Weights of a small GPT-style language model, trained from scratch on English Wikipedia.
Architecture: no biases in attention or MLP, normalized queries and keys.
Each number is 128 + 32 x the weight over its row's rms, rounded and kept within 0 to 255. Layers, rows and columns count from 0. The size above them is the row's rms in percent of the matrix's.

# layer 11 MLP gate, 2560x640, rms 0.247, rows 1952-1980, columns 560-639
size [ 97 101 102 104 100 103  94  98  96 102 103 108 101  96 120  99 101 103  89  98 101 106 101  94 100 100 103 100  92]
[[ 93  98 125 190  61 120 133 131 135 141 132 129 104 112 124 114 147  87 126 184 126 156 179  93 110 127 131 108 136 150 123 146 133 143 140 159  68 109 148  81 194 154 144 139 136 103 140  85 145 134  67 117  91 143 118 132  63 131 164 181 129 124 146  95 162 112 135 152 172 112 110 146 157 138 173 105 118 122 137  93]
 [122 130  94 119 158 104 194 129  82 126 106 103 168 130  50 125 125 152 161 170  75  95 157 122 133  95 117 106 113 112  71 181 117 122 140 187 139 141  91 129 122 207 129 115 156  84 136 139 133 142 144 137  55 178  98 109 154 102 158  89 102 170 125  94 165 111 135 116  63 124 180 124 106 105 150 144  53 129 150 133]
 [122  80 172 128 106 190  82  90 122 116 106 155 136 102 142 130 120 104 122 136 148 110 100 145 131 156 138 132 191 133 127 131 112 158 125 146 153 114 174 181 151 140  94  84 127 143 133  85 137 185 114 135 130  81 172 123 146 217  90 105 109 187  94  99 135 117  92  65 134 144 130 122 154 170 151 138 153 150 122 156]
 [121 136  87 105 100 143 198 142 184 144 129 186 151  69  56 136 148 157 159 130 112 192 125 127 115 157 138  93 137  91  98 192 152 141 160 132 135 159 135 154 122 150 155 118 171 139 115 117 136 168 101 161 108 127 160 113 163 148 146 114 133 152 201 146 116 116 161  75 143 179 123 150 167 104 118 167 129 136 106 131]
 [134 118 133 166  72  98 143 160 126 151 121 140 147 109 141 164 100 145 175  99  92 141 147 130 130  55 143 170  77 141 117  83 158 149 133  71  58  52  81 167 119 113 125 141 109  96 162 160 149 124 127 115 174 106 130 127 122  74 129  98 104  99 134  97 149 193 123  76 123  73  44 114 113 118 110 132  73 127 152 116]
 [ 95 101  82 101 139 120 156 164 135 212 184 134 166  95 149 146 108  95 134 114 146  89  63 117  83 103 160 108 122 177 143 101  78 174 140 118  98 114  94 179 133 120 143 121 209 176  81 167 113 148  90 156 131 120  51 127  88 122 172 124 193 118  97 162 177 134 121 144 139 133 126 190 142 133 145 101  76 134 192 118]
 [ 83 128 107 151  83  88  93 169 163 143 118  92 152 124 130 141 126 111 112 100 140 101  82 132  42 183 150 104  83 156  90  49 133 165 152 115 161  89 125 168  75 153 112 156 125 102 149  78 148 162  69 114 105  84  96 193 110 142 108 145  43 143 181 144 118 152 128 160 161 115 152 182 174 135 166  72 150 141 140  76]
 [122 154 173 128  54 174  91  86 180 112 152 147 132 125 109 140  74 118  87 182 121 103 161 133 203  81 162 133 142 174 152 153 133  65  89 119  81 192 110 200 129 115 188 120  99 177 102 167 142 116 226 115 139 166 132 165 179  71 119 147  88  82 100 115 113 120 104 223 103 114 145 102  83 104 115  76 106 183 173 147]
 [129  99 104 111 137 130 141 205  56 137 116 146 143 103 127 163 170 126 136 144 201 140  83 142 140 202 121 134 146 169  83 106 152  85 137 117 136 134 173 112 134  87 151 145  95 145 129 135 128 116 120 139 151 120 140 108 145  35 167 180  95 119 130 133 154 102 165 140 139 154  81 135 143 124 159  73 155  75  97 101]
 [ 97 135 203 127 138 100 109 102 103 127  99 127 143 140 131 156 165 130 107 160 171 125  91 133  92 134 157 128  96 165 114 118 118 167 170 142  47  92  91 171 127 113 189 135 162 165 154 132  96 158  65 105 156  87 122 171 143 134 116  99 111 162 142 116 135  94  84 142 153 160 141 121 113 112 103  69 147 153 109 118]
 [163 199  52 151 129 178 136 102 147 111 122 161 180 156 151 110 137  99 118 127 100 130 131  94 123 154  98 104  91 114 192  84 118 133 125 100 170 118 134 103  66 167 114  90 130 137 161  85 100  83  72 122  78 142 177 149 112 116 138 108 138 129 145 113 136 163 148 111 128 149 121 115 123 180 129  93  62 167 133 127]
 [114 154 128 153 165 187 101 123 122 114 123 130 146  82 115  92 134 150 155 124 150 108 103 107 107  97 142  99 108 141 202 168 149 119 102 124  85 107 172 159 142 153 117 157 140 118 141  53 110 167 151 121 154 149 144 165 117 110 123 154 187 137 144 103 141 100 150 100 131 126  89 180  91 199 119 165 146 131  64 159]
 [ 67 174  75 122 148 150 165 145  83 170 123 203 124 128 176 135 146 160 119 101 136 102 123 141  89 103  91  85 175 186 109  87 111 136 157  56 113 172 102 184  98 114 186 136 122 101  71  89 118 104 158 139 136 145 108 174 117 118 148  48  83 161 132 177 191 149 197 149  77 139 185  82 119 177 131 171 114 162  99 148]
 [139 164 118 178 118 127 114 175 128  81 126 173  99  53 105 159  87  68 165 160 138 132 115 110 127 143 119 114 140  99 112 134 132 135 151 157  86 124 164 116  82 104 172 133 110  93 158 148 181 144  77 135 136  93 142 124 157 124 187 160 131 134 177 111  91 124 173 147  81  75 117 192 116  61 114 112 160 155 158 116]
 [122  89 143  31 101  92 110 129 152  99 137  47 157 151  90 142  71 105 155 136 137 118 106 110  81 147  63 134 138 116 159 110 156 116 144 126 117 128 131 176  85 127 133 115  82 115 130 167 109 114 192 181 146 172 133 146  35 195 157 130 159 142 120  85 151 110 160 136 142 138 166  95 170 139 129 133 111 141 126 176]
 [175 155 105 143  83 157 151 146  71 149 107 118 106 107  70 130  95  82 154 177 131 189 109 147 145 175  57 135  77 151 110 124 158 174  92 132 137 107 118 177 172 134 156 161  75 140 151 171  85 152 147 133  99 173 128  89 147 141 156 149 130 168 100 107 164 141 155 118 166 127 111  94 162  95 167 101 116 148  75 166]
 [ 96 121  90  54  91 151 154 131  43 157 140 124  84  98 144 140  92 162 127 120  82 135 134 133 136 123  90 118 150  95 155  98 139  86  82 113 122 145 169 135 128  42 134 167 148 111  94 100 132 186  86  88 102 133 176 144  89  99 153 149 151 192 151  57 138 126 113 159 186  52 169 122 156 181 130 148 106 141 116 212]
 [130  79  66  98 107 133  79 153 144  89 157  81 124 144 153 163  96 166 166 132  94 146 115 134 120 115 152 154 131 130 149 178 128 145 132 149 135 119 100 103 124 140 160 112  95 126 145 162 150 188 118 100 130 121 165 145 132 152 196 132 154 112 124 125 119  98 127 137 144 149 195 128 171 135 114 148  81  87 146 164]
 [104 183  99 181 135 116 180  48 140  98 123 163 143 141 144 167 186 169  97  93 136 138 134 135  94 127 147  94 118  89 144 151 140 113 113 115 113  81 159 187 194 157 159 146 116 127 143 106 125 144 150 167 171 133 195 140  83  80 100 174 150 121  86 164 176  75  92 214 110  97 156 114 137 124 131 127 116 155 146 172]
 [140 113 119 170 119 124  94 112 126 137 178 118  83 141 110  97 143  41 120 112 114 149 100 145 153 168 106 191 143  82 144  88 118 105  96 142 127  92 117 159 158  78 194 132 121 131 155  99 207 100 120 158  82 156  95  92 177  70 119 113 134 173 120 139 102 153 202 113 203 164 129 133 146 164 118 132 122  88 170 126]
 [132 136 142 148  75 128 142 137 158 171 125 134 132 132  89 147  83 123 125 187 119  95 133  62 139  67 129 137 168 162 141  70 115 103  96 121 173 107 128 132 153 126 159 108 132 116  86  58 108 139 141 159 152 127  86 171  86 198 166 161  90 135 188  64 133 153  95 140 131 153 118 146 165 101 152 197 139 121 142 143]
 [116  96  93  88 114 125 151 133  89 128  49 121 187  97 146 159 128 131 181  76  93 140 111 109 155 135 155 123 114 118  59 148 136 105  72 111 100 133 173  83 156 172  90 183 182  98 135 134 113 167 102 103 163 112 148 102 126 100 195 120 150 132  98 179 139 107 120 136 151 183 160 153 139 101 133 108 129 118  98 202]
 [171 117 140 140  72 122 137 134  80 117 117  97 123 105 104 118  99 170 129 157 145 106 160  92 129 180 117  92 157 106 106 126 112  51 125 131  73 175 169  93 156  82  98 124 158 104 180 119 148 128  90 180 183 130 159 109 178  76 100 122 131 143 131  99  96 149 138 106 162 117 153  97 142 194  84 120 149 163 124 144]
 [101  97  97 138 145 145 123 122 164 116 131 128 111 207 119 185  23 109 166 138 135 173 105 127 141 167 110 152 123 140 101 144 166 172 167  97 109 157 152 138 168 128 136 169 141 100  68 145  89  64 129  61 164 195 149 112 141 148 140 104 106 119  74 104 143 127 147 122 112 147 126  63 139 157 111 184 149 129 127 134]
 [114 156 129 170 169 104 127 128 157 188 144 128 189 112 139 161 165 142 110 157 143 154 188 129 155  95 122 115 153 123 200 166 157 143 145 152 123 142 141 126 149  88  76 122 156 100 172  64 150 101 171 123  76 131  78  94  69  75 134 189 165 179  67 118 173 153 141 105 121 139 135  88 141 123 125 122  86 168 188 157]
 [134 140 130 147 135 120 111 155 169  77 128 148  94 127 130 113 169  58 124 129  91 151 127 123 204 139 108 205 125 149 150  82 122 141 102 142 139 150 110 120 111 145 141 122 169 109 106 138  78 139 124 152 144 128 137  95 196 144 129  94 137  88 104 129 104 123 169 109 197  88  95 137 114 115 110 146 116 121 135  57]
 [100 159  83 109 133 139 126 141 126 115 178 177  82 142 113 202 111 142 171 144 133 133 186  88  66 117 119 116 156 182 158 162 117 187  78 182 174 155 151 113 111 152 155  83 110 118 142  96  87  76  94 157 103  96 142 147 135 108  93 146 111 147 139 162 132  68 184 126 166 122 147 119  91 146 155  91 130 104 149 100]
 [ 48 147 116 190 141 112 110 131 177 164  81 130 161 205 175  97 158 170 139 139 139 118 141 173  50  74 113 126 123 105 131 111 136  92 103  95  82 169 156 177 111 207 124 168  34 116  89 142 164 137 146 112  69  85 178 123  90 103  86 139 171 128  62 170 107 178 137  91 150 131 105 147 129 174  49 119 101 166 141  93]
 [ 49 167  80 112  98 105 103 134 115 118 140 162 173 126 140 126 112 206 130 161 125 122 104 104 114  51 104 130 149 130 140 128 148 119 120 160 129  88 117 114  68 153 133 121 120 117 150 113 108  57 165 142 115 133 121 159 155 103 154  50 100 192  76 153  83  79 179 116 128 144 118 161 124 143 130  69 163 124 179 158]]
# layer 11 MLP up, 2560x640, rms 0.267, rows 1952-1979, columns 560-639
size [102  98 100 103 101 102  93  98  94 102 101 106 104  97 112  97  97 105  93 102 101 105 100  99 101 102 101 101]
[[147 152 173 169 118  93 178 106 138 102  94 164 105 164 166 190 177 145 135 122 124 158 111 124 144 184 141 176  86 118 132 108 106 108  70 130 138  61 148  85 168 164 119 117 129  96 174 149  90  89 145 125  90  87 180 170 162  95 163 126 138 134 123 116 123 144 157 149 109  78 148 148 145 121 162  98 130 193 129 107]
 [172 132 143 171 112 120 162 153 123 108 157 117  93 156  72 155 109 110 123 114 175  81 146 128 126 108 101 109 136 113  80 145  67 133  38 136 136 168  64 117  99 117 123 114  75 162  73  91 152 104  80 100 182  67  60 130 168 124 150  93 145 185 146 156 139 113 130 135 118 155 166 136 134 124 193 155 117 167 214 111]
 [173  91 118 112 106 117 149  88 101  67  95 118  90 127 130 125 183 152 134 105 126  72 133 114  89 143  94 183 174 113 111 186 164 114 131 128 117 121 215 124 154 117 126 199 152  87  64 142 142 181 130 125 111 174  98  90  98  83 153  65  63 132 155 163 152 135  72 119 138 101 117 180 200 135 118 143 138 199  97 102]
 [ 89 131 151 164  62 137  86 135 111 105 179  80 165 116 115  98  83 134 151 124 139 128 116  95 103 119 137 127  93 165 131 153 118  70 186 124 152 134 109  70 105 107 127 162 125  76 105 137 133  99 124 115 163 100 135  80 111 116 108 137 165 101  79 148 119 164  97  22 125 104 111 214 106 148 104 122 172  90 107 159]
 [137 131 167 133 167 162  77  92 124 116 114 154  67 131 155 109 115 106  33 157 100  64 149 151 122 211 138 159 177 132  77 152 110 142  97  97 159 196 180 110 139 164 121  64 144 134 144 102 126 128 118 115  77 170  75 127  89 160 170 156 122 125 131 154 107  93 114 179 172 142 174 141 101 114 139  87 131 142 101 156]
 [129 158 122 107 143 185 120 112 137 127 121 108 127  71 136 135 145 131  85 176 126 127 115 132 106 149 176 119 129 137 156 165 108 128 106 156 186 108 139  85 221 111 113 191 130 114 163 107 128 146 134 124 121 109 175 158 175 119 186 154 138 105  94 115 161 192 144 124  70 104 163 157 143 102 131 129 128 123 154 167]
 [ 90 101 158  98 149 106 153 146 124 170 152 110 160 138 170 172  89  89 144 113 122  88  96 146  74 109 160 154 146 164 133 126 176 145 152 127 126 133  76 163  95 102 155 126 101  55 200 175 157 112  89 180 131 186 168 114  83 128 128 138 119 119 116 141 129  82  53 104 183 106  86 128 126 139 122 146 164 133 117 136]
 [131 117 175  96 136 117  70 139 142 151 109 158 172 139  78 153 144 116 114  95 128  80 145 117 138 113 174 118  80 178 141 122 141 103  89 124  90 142  92 148  99 158 135 137 131 132 157 121 138 145 108 125 168 154 128 146 160 129 115 171 138 163 175  91 111 164  95 118 116 169 148  96 105 113  96 151 201 134 115  73]
 [ 87 110 127 127 105 138 109 106  89 139 100 155 103  78  83 141 159 157 144 169 148  84 140 139 146 122 128 206 128 124 112 105 141 117 133 181 129 152 130 179 151 133 145 125 175 146 164 151 140 121 122 153  64 148 148 144  86 156 142  86 150  73 119  95 194 111 120 134 134  87 131 126 130 105 115 121 107  86 157 188]
 [115  94  83 172 117 127 157 136 227  96 178 134 113 118 119 146  71 135 137 201 164 180 112 126 156 104 111 158 111 143  74  81 119 111 171 163  97 102 154 100 199 119 120  81  99 122 138  85  55 116 129 116 105 119  99 114 145 138 124 144  48 142  95 177 109 110 156 100 105 125 202  34 139 165 117 169  95 135 206 123]
 [107 109 144 131 167 151  70 128 157  35 107  91 116 190 102 169 125 155 108 117 137  75 135 132 105 141 172  97 106 205 113 198 100 153 168 156 113 128 119 180 132 137 195 125  93  98  89 157 171 117 165 107 154 102  88 137  96 162 141 165 159 203 155 100 135 102 151  93 148 148 136 114 117 165 129 168 181 131 170 128]
 [128 114 112 165 118 157 118 116 116 140 132 140 153 174 180 142 146 125 113 142 106 137  85 122 183 128 114 193 163 140 101 103  74 144 172 140 129  55 152  76  78  68 113  98 145  83 111  84 164  95 129 167  94 131  95 144 114 143  96 131  75 140 124 104 140 124 146 128 150 122 147  85 110 154  16  78 104  30 150 115]
 [139 110 213 106 113 160 124 127 165 113 155  52 111  65  90  90  89  97 117 145 144 151  94  94 161 163 195 132  62  99 187 199 152 108 150 155 176  94 184  99 140 114 127 148  87 148 167 172 105 155 129 173 125 139 126  97 135 129  68 154 147 146  28 150 111 145  91  62 186  57  93 109 133  98 154 148 153 158 135 110]
 [151  95 114 133  96 137  99 171 143 113  94 108 161 129 176 136 129 155  94 150 107 158 111 179 163 155  77 145  57 101 129 159 111 132 113 150  99  83 109 168 135 122 130 143  84  49 128 135 124 145 159 102 114 110 105 136 154 112 181 104 119 116 131 156  94 157 179 150  85  72  98 106 129 131 164 126 124 157 146  85]
 [ 62 123 110  74 102 136 131 138 105 119 144 104 131 107 149 120 115  94 137 110 135 155 119  93 103 123 125  57 112 136  82 148 134 102 139 186  96 104 151 130 139 123 127 154 109 128 109 197 123 116  81 129 111 168  22  88 131 144 134 133 138 130 116  59 190 128  85 178 127 142 161 109 151 149 123 111 108 130  73 138]
 [170 138 111 157 162 103 135 103 108  82 126 156 116 148 130 123 162 125 161  83 165 110 132 119 181 152 121 198 131 163 138 139 129 116 127 171 195 109 180 138 110 158 144 129 139  96 124 154 145 134 112 133 111  70 166 148 147  77 157 187 145  97  39  31 119 149 105 148 127 135  97 205 108 144 132 116 102  38 119 147]
 [198 171 156 119 118 168 109  95 127 127 147 160 166 125  89 161  66  60 111  79 165 151 160  50  90 128 146  69 162 150  95 150  52 154 124 114  72 113 126 117 150 248 127 159 104 197 143 145 200  95 130 136 162 160  84 135 111 150 121 129 105  60 157 145  71  92 155 131 151  81  79 102 151  82 158  84 178 180 166  65]
 [150 115 124 123 181 159 131 185 147 162 125 159 128 176 145  90 155 150 176 142 144  95 110  74 134 149 158 164 105  90 137 124 165 100 135 177 100 122 210 141 171 157 108 123 183 179 112 127  87 163 122 124 148 105 125 110 108 144 145 117 104 124 136  79 159  84 158 108 127 115  86 112 144 152  76 153  94 156 153 144]
 [162 140 109  70 134 178 165 102  84 169 125  84 162 120 180 116 150 176 178 140 133 102 111 120 138 104 162 127 118 114 163 121 165 137 116 121 140  95 118 173 212 182  92 167 178 141 119 140 119  85 119  72 167  83 137  93  95 131  79 176 185 177  97  56 203 115 129 143 150 129 139 163 146  69  94 175 114 168 141 100]
 [123 122 154  86 154  87 108 157 141 120 151  89 122  80 134 158 128  84 168 160 107 126 114  97 134 125 147 186  96 123 138  86 153  96 137  87 106 100 111 139 115 130 177 155 136 158 153 128 123  67 110 197 126 151 146 170 138 109  96 111 203 108  71 189 151  75 121 157  79 102 111 125  74  72 137 105 194 100  89 118]
 [ 87  61 183 164 159  94 177 155 122 145 184 186 121 169 139  54 123  93 121 118 154 124 137 142 202 191  87  95 160 123 114 154 152 154 184 158  92 119  92 132  83 175  96 136 152 139 138 118 133 122 116 116  95 166 188 124 116 126  59 129 114  80 106 171 156  93 134  93 138 165 137  81 126 155 139 142  86 125 176 193]
 [142 130  81  92 107  83 146 122 175 114  85 123 105 156 106 119 129 180 131 119 105 173 123 171 122 136 121  93 159 109 142 158 118 120 133 171 179 141 144 154 124  94 148 176 207  68 165  94 117 158  93  64  98  91 167 150 134 219 178 158 107 119 123 123 103 141 131 140 107 245 180 134 100  80  98 188 121 116 104 114]
 [177 130  72 130 113 135 136 144  87 122 161 158  85 114 127 128 109 124 125 135 202 117 149 124  99 158 146  99  70 140  66 178 201 177 139 122 141 116 164 191 100 132 117 104 122  80  87 127 141  80 185  98 157  32 140 113 130 139 135 104 179 112 109 170 145 181 118 149 115 134 144 104 148 107  78 101  99 112 126 176]
 [180 185 100 107 125 139 143 107 141 114 159 113 125  59 167  67 158 122 128  88 103 146 148 151 143 157 151  81 103 104 129 151 140 141  60 132 180 126 121 126 141  86 154 163  73  93 173 166 149 157  87 180  81  75 118 101 122 120 201  69 169 114 161 149  99 177  96 200 147 126 119 172 110 163 160 137 181 101 118  74]
 [140 158 143 146 142 150 105 134 130 176 132 103 176 106 127 139 122 169 164  84 156  68 165 116 241 110 110 123 132 113 130 155 148 180 131 159 146 116 140 108  84 102 148  95 184 124 127 112 148 122  54 181 122 175 141 134 173 115 132 160  91 158 101 152 154 155  85 139  93 109 124 122 129  80 117 120 103 125 165 135]
 [147  90 110 145 112  84 144 149  93 119 137 189 142 112 168 151  94 166 104  94 107  90  94 153 177 158  72 105 135  91  79 193 110 103 172 167 167 158 171  82 126 183 105  99 122 101 193 148 121 165 127  89  72 108  93 145 154 142 136 149 123 127 141 109 150 148 129 188  89 156 159  77 143 121 130 122 109 142 147 162]
 [140 149 100 132 124 109 168 102 126 115 147 101 150 108 137 130 110 113 100 212 125  89 168 109 182 129 154 194 128 119 149 155  97 141 125 149 162 161 157 110 203 153  99 169 133 156 123 118 112 117 142 171 126 141 113 127 196  98 114 160 151 113 195 174 166 115 120 139 146 134 141 157 155 128 112  53 121 159 148 138]
 [129 117 109  77 128 218 136 122  78 181 120 101 143 134 106 124  89 120  94 139 137 129  80 109 164 133  98 133 160 159 144 136 120 164 164 168 200 174 112 165 167 188  87 153 112 170 115 121 145 163 128 123 147 147 109 125  88 182 127 116 117  46  92 132 124 162 185 156  96 124 134  63 133 236 123 101 120 109 148 177]]
# layer 11 MLP down (transposed), 2560x640, rms 0.129, rows 1952-1979, columns 560-639
size [105  96  99 102 101  99  95 100  98 100 106 106 102  96 112  98 100 100 104 101  98 105 102 101 101 104 105 100]
[[108 126 112 123  85 136 128 162  65 104  93 113 113   0 131 112 157 168 133 164 120 167 142 124  93 163  68 137 126 165  96 109 111 148 152 137 118  73 134 158 139 156 147 143 135 150 169 138  99 184 136 141  43 125 102  89 127 122 128  94  57 114 155 112 116  80 163 129  84 132 147 133 125 168 188 128  95 170 138 119]
 [144 120 101 154  82 175 140 139 161 101  92 161 151 126 120 179 101 118 119 108 163 120 126  82 140 119 134 121 110 144  73 128 123  98 162 203 103  68 122 164 151  48  93 108 147 152 158  36 101  93  77  53 135 144 186 161 122 121 134 109 132  87 164 168 136 154  96 143 140 161 102  99 137 143 156 139 141 106  89 151]
 [131 155 129 142 135 124 118 139 140 105 166 160 102   9  84 129 125 148  98 111 176 139 201 128 105 147 186 121 111 149 178 124 134  84 158  84  57 138 168 125 142 178 167 103 157 131 116 171  98 102  87 135 164 164 182 112 128 109 116  89 129  93 125 108  70 148 109  81 182 116  79 147 117 151 152 119  95 125 192 156]
 [135 133 202 173 129 105 182 114 124 122 184  99 174 140 126 153 115 132 148 129 126 110 107  95 138 194 139  81 171  71 159  91  97 118 176 139 163 144  66 119  83  91 156 171 153 117 140 150 139 131 147 140  67 104 145 120  88 176 120 106 158 132 155 163 221 149  83 136 138  90 106 132 121  77 169 134 115 135  90 150]
 [ 95 109 166 138 153 135 117 108 119 170 144 159 125  55 202  94 146 123 127  72 147 129  92 208 135 129 145  92  84 116  80 135 123 101 113 105 103 143 119 206 150 160 109 157 132 110 105 167 125  81  99 179 124  99 136 150  92 140 165 159 128 111 146 162 111  89 135 124  89 112 138 126 125  83 139 138  91  77 100 157]
 [167 131 103 128 144 196 178 145 171 136 124 109 144  43 188 116 160 172 117 135 126 114 108 141 134 158 205 158 147 137 174 135  63 123 155 105 103 192 134 140 121 163 142 115 194 157  98 143 140 135 154 168 126 116 136 119 142  95  96 102 171 142 118 170  81 147 133 124  88  75 173 145 159 153 126 136 154 141 119 111]
 [ 95 129 121 159  96 149 176 210  85 128 142 118 185 130 149 206 116 142 141 203  69 140 152 142  67 188 136 129 134 110 141 123 161 170 182 114 137 105 100 187 144  57 131 142 176  48 108 158 139 144 156 151  83 176 173 147  87 148 142 170 135 134 122 154 158 130 131 111 174 140  96 170 127 143 133 131 169 148 186 134]
 [166  94  70 144 117 162 116 148 127  62 146 117  73 180 156 143 213 179 124  99 144 138 136 144 105 130 156 149  79  92 115  66 120 106 150  94 113  95 134  97 161 149 109 104 175 100 121 121  84  93 139 148 128  81 131 135  88 182 102 190  56 163  73  99 163 159 117 165 120 138 147  76 147 127  94 103 126 181 155  90]
 [143  44 170 131 125  78 159 159  92 164 119 123 112 132  87 108 156  92  83 140 122 137 122 142 168 147 155 137 143 177  92 157 115  96 151 135 148  78  98  95 170 119 106  63 120 118 172 160 163 144  93 113 150 106  91  76 161 156  99 126  67 128  90 149 163 164 136 130 156 156 155  14 142  93 146 150 121 153 129 108]
 [139 116  87 153 153 138 126 158 121 122 116 159 136 164 142 103 111 155  78 142 136 174 116 116 152 132 164 130 123 103 119 146 199 100 100 147 105 107  93 139 102 164 147 159 121 121 153 114 118 112 135 170 102 149  62 159 142 104 140 173 129 181 179 153 121  82 120 172 164 168 200 143 121  99 133 160 135 148 137 133]
 [142 117 132 101 141 116  91 140 119 154 223  92 139 205 150  99 120 106  89 110 146 168  88 135 148 164 165 119 132 124  87 155 168 138 160 152  92  88  49 188 155 109 121 116 178 136 199 160  75  78 138 138 113 143 111 180 105 177 178 133 173 139 143  92 134 162 149 127 173 123 127 127  85 144  97 149 172  94  89 143]
 [136 125 130 169  98  83 194 100 137 149 157 154 118 149 122  99 119  75 172 155 114 164 143 152 155 146 168 141 160 123  93  73 171 123 157 155  97  95 168 143  98  98 147 121 101 133 139 124 165 112 124 163 183 132 167  99  95 115 104 118 130 103 161 139 145 130 143 167  89 159  72 143 138  76 110 100 104  91 135 116]
 [167 172 114 134 133 143 141 168 148 125 112 131 147  56 173  79 173 190  87 132  79 137  73 131 150 100 186  83 141 196 122 125 109  86 150 144 189 190 176 131 139 155  82  74 144 139 154 127 167 120 152 124 112 132 107 128 167 165 122 143 147  92 132 107  93 184 181 129 177 105 155 108 124  58  70 123  94 104 167 111]
 [ 96 134 127 104 121 135  90  97  95 123 149 107 174  21 116 117 139  94 181 146  87  87 144 140 104  31 105 122 144 143 107  92 136  66 124 176 143 148 118 168 112 106  77 112 178 184 116 122 100  56 135 162  72 136  87 131 159 164 131 105 125 112 137 164 182  70 103 137 142 137 174 149 126 157 156 108 181  86 209 100]
 [107 198 130 146 119 142 132 200 112 114 176 141 118 134 108 135 133 160  97  99 124 121 169  93 135 135  85 128 185 135 143  92 116 131 104 131  96 162 110  79  77 160 118 100 100 164  71  92 155  99 151 134  91 142 147 114 131 117 136 142  86 119 141 140 117 192  73 133 122 145 127 168  89 114 113 100 128 121 167 119]
 [170  70  92 172  48 176 161 206 117  95 128 116 135 165 172 153 182 121 170 207 175 216 158 127 111 135 178 112 187 157 131 113 104 205 116  66 108 125 176 127 117 124 168 107 161 151 111  79 120 115 154 124 111 138 171 139  72 154  91 166 142 103 108 112 130  65 104 135  89 156 176 163  88 103 142 135 100  80 153 120]
 [180 133 130 105 137 122 144 140 159 102  86 151 118 119 167 137 133 182 141 146 141  82  95 112  78 152 154  85 139 122 121  89  84 133 169 162  90 158 159 151 138 130  77  32 123 103 102 131 100 128 168 165 100 145 126 142 151 103 142  77 151 143 134 152 117 186 116 142  91 186 105 175 125  54 139 135 163 141 138 141]
 [ 91 141 139 140 148 162 102 158 143 151 112  96 122 118 132  81 132 147  93 122 104 136 121 138 146 144 123 124 139 110 120 105 112 146 175 155 120 179 117 165 131 147 102 193  78 175 166 150 132 107 106 160 139 132 138 124 100 130  77 159 123 186 104 168 149 145 148  82 157 167 138 101  85 132 108 145 155 193 172  78]
 [142 103  70 130 147 144 111 153 186 119 115 128  98  49 110 150 105  83 167 105 174 119 159  98 103 138 115 121 146 104  83 148 146 161 138 141 131 153 113  81  28 122 161 125  76 117 140 162 120  71 126 124 119 169 120 186 207 157 174 126 133 118 157 117  69 169 156 102 122 139 101  98 125 152 155  63 161 150 101 132]
 [ 75  85 106  84  89 105  95 199 119  83 133 144  74  94 182  89 165 142 126 170 104 134 108  87 102 162 193 118 134 148 188  83 171 143  93  92  83 155 158 103 135 131 137 118  62 105  80 135 142 133  71 111  93  97 145 115 124 100 131 136 123 123 135 162 182 150 117  91 110 113 128 151 132 124 176  77 100 102 189  95]
 [112 151 155 123  93 160 151 105 146 158 110 110 197  38 141 128 167 198 202 103 144 107 146 129 190  63 118  91 118 114 190 113 140 137 152 140 163 172 180 164  93 109 145 109 129 144 144 161 115 109  83  60 140 119 108 136 163 105 113 141 131 110  86 129 114 195 146 156  53 178 153 147  73 110  79  43 180 153 116 166]
 [164  70  85 119 155 108 141 140 154  71 129 147 153 153 126 173 132 108 110 132  93 149 199 163 109 139 101 125 115 175 151 145 160  69 134 130  84 135  83 180 154 136 163 138 147  82 124 135 122 165 135 134 131  64 156 121 111 159 117 192  76 109 129 146 101 139 102 129 140 126 142 166  60 115 129 116 127 114 133 146]
 [133 117 106 145 123 147 133 181 135 156 128 109 119  86  95 171 142 154 153 120 165 150 130 125 144 112 115 140  96  95 157 128 105 135 137 124 146 140  52 123  82 180 162 153  94 207  89 125  79 118 148 159  77 155 107 112  85 136  92 107 156 108  88 134 149 125 208 121 143 169  91  74 135  62  65 133 137  71  97 118]
 [ 86 190 129 100 184  69 163 151 169 147 129 138 129 118  80  59 137 104 140 127 158 123 120 177 174 142  55 155 125 190  98 139 135 128 143 158 100  99 135  85  84 108 126 184 127 121 106 121  84 128 203 149 128 123 102 134 140 113 164 155 105 126 153 150 117 157 120 191 107 133 141 101 129  76 145 109 115 143 152 108]
 [173 132 104 110 149 153  91  94 149 134  65  85 123 139 144 100 169 159  89 177 138 110 124 136  68  97 114 169 159  93 109 133 128 123 119 154 186  87  94  90 108 152 175  86 107 127 160 159 125 149 121 117 130  53  48 151 116  94 119  71 205 123 161 155 117 157 138 126 118 153 140 143 168 209 149  76 118 135  94 136]
 [ 98 171 118 123 102 153  92 152 161 165 149 175 138  31  79 159 105 128 164 131 130 103 114 102 139 154 108 109 144 144 129 108 166 156 156 111 125 188 161 143  68 136 170  63  92 132  92 103 105 116  55 207 124 118 157  95 153 155 205 157 123  80 122 103 144 111 137 137 143 126  89 101 136 142 146 116  75 137 101 135]
 [150 130 123 156 165 133 106  78 194 127 154 148 148 135  91  83 130 183 117 151 141 114 109  77 160 105 124 141 183 114  88 178 144 184  84 133 153 106 139 108 142 126 125  69  85 149 128 135  83 153 100 117 148  80 110 123 135 105  83 108 162  58  94 162 107 135 104 155 122  90 141 146  71 114 115 174  98 102 170 144]
 [165 161  97 138  93 133 148 139 151 122 152 181 159 243 106  81 107 153 153 154 153 114 157  69 131  90  93  92 143 153 118 112 121 115 112 108 157 135  83 200  86 133 114 119 137  58 143 155 106 117 119 142 123  87  49 128 130 119  53 148 152  96  46  72 175  85 136 117  71 154 104 181  76 148 114  99 128 109 132 129]]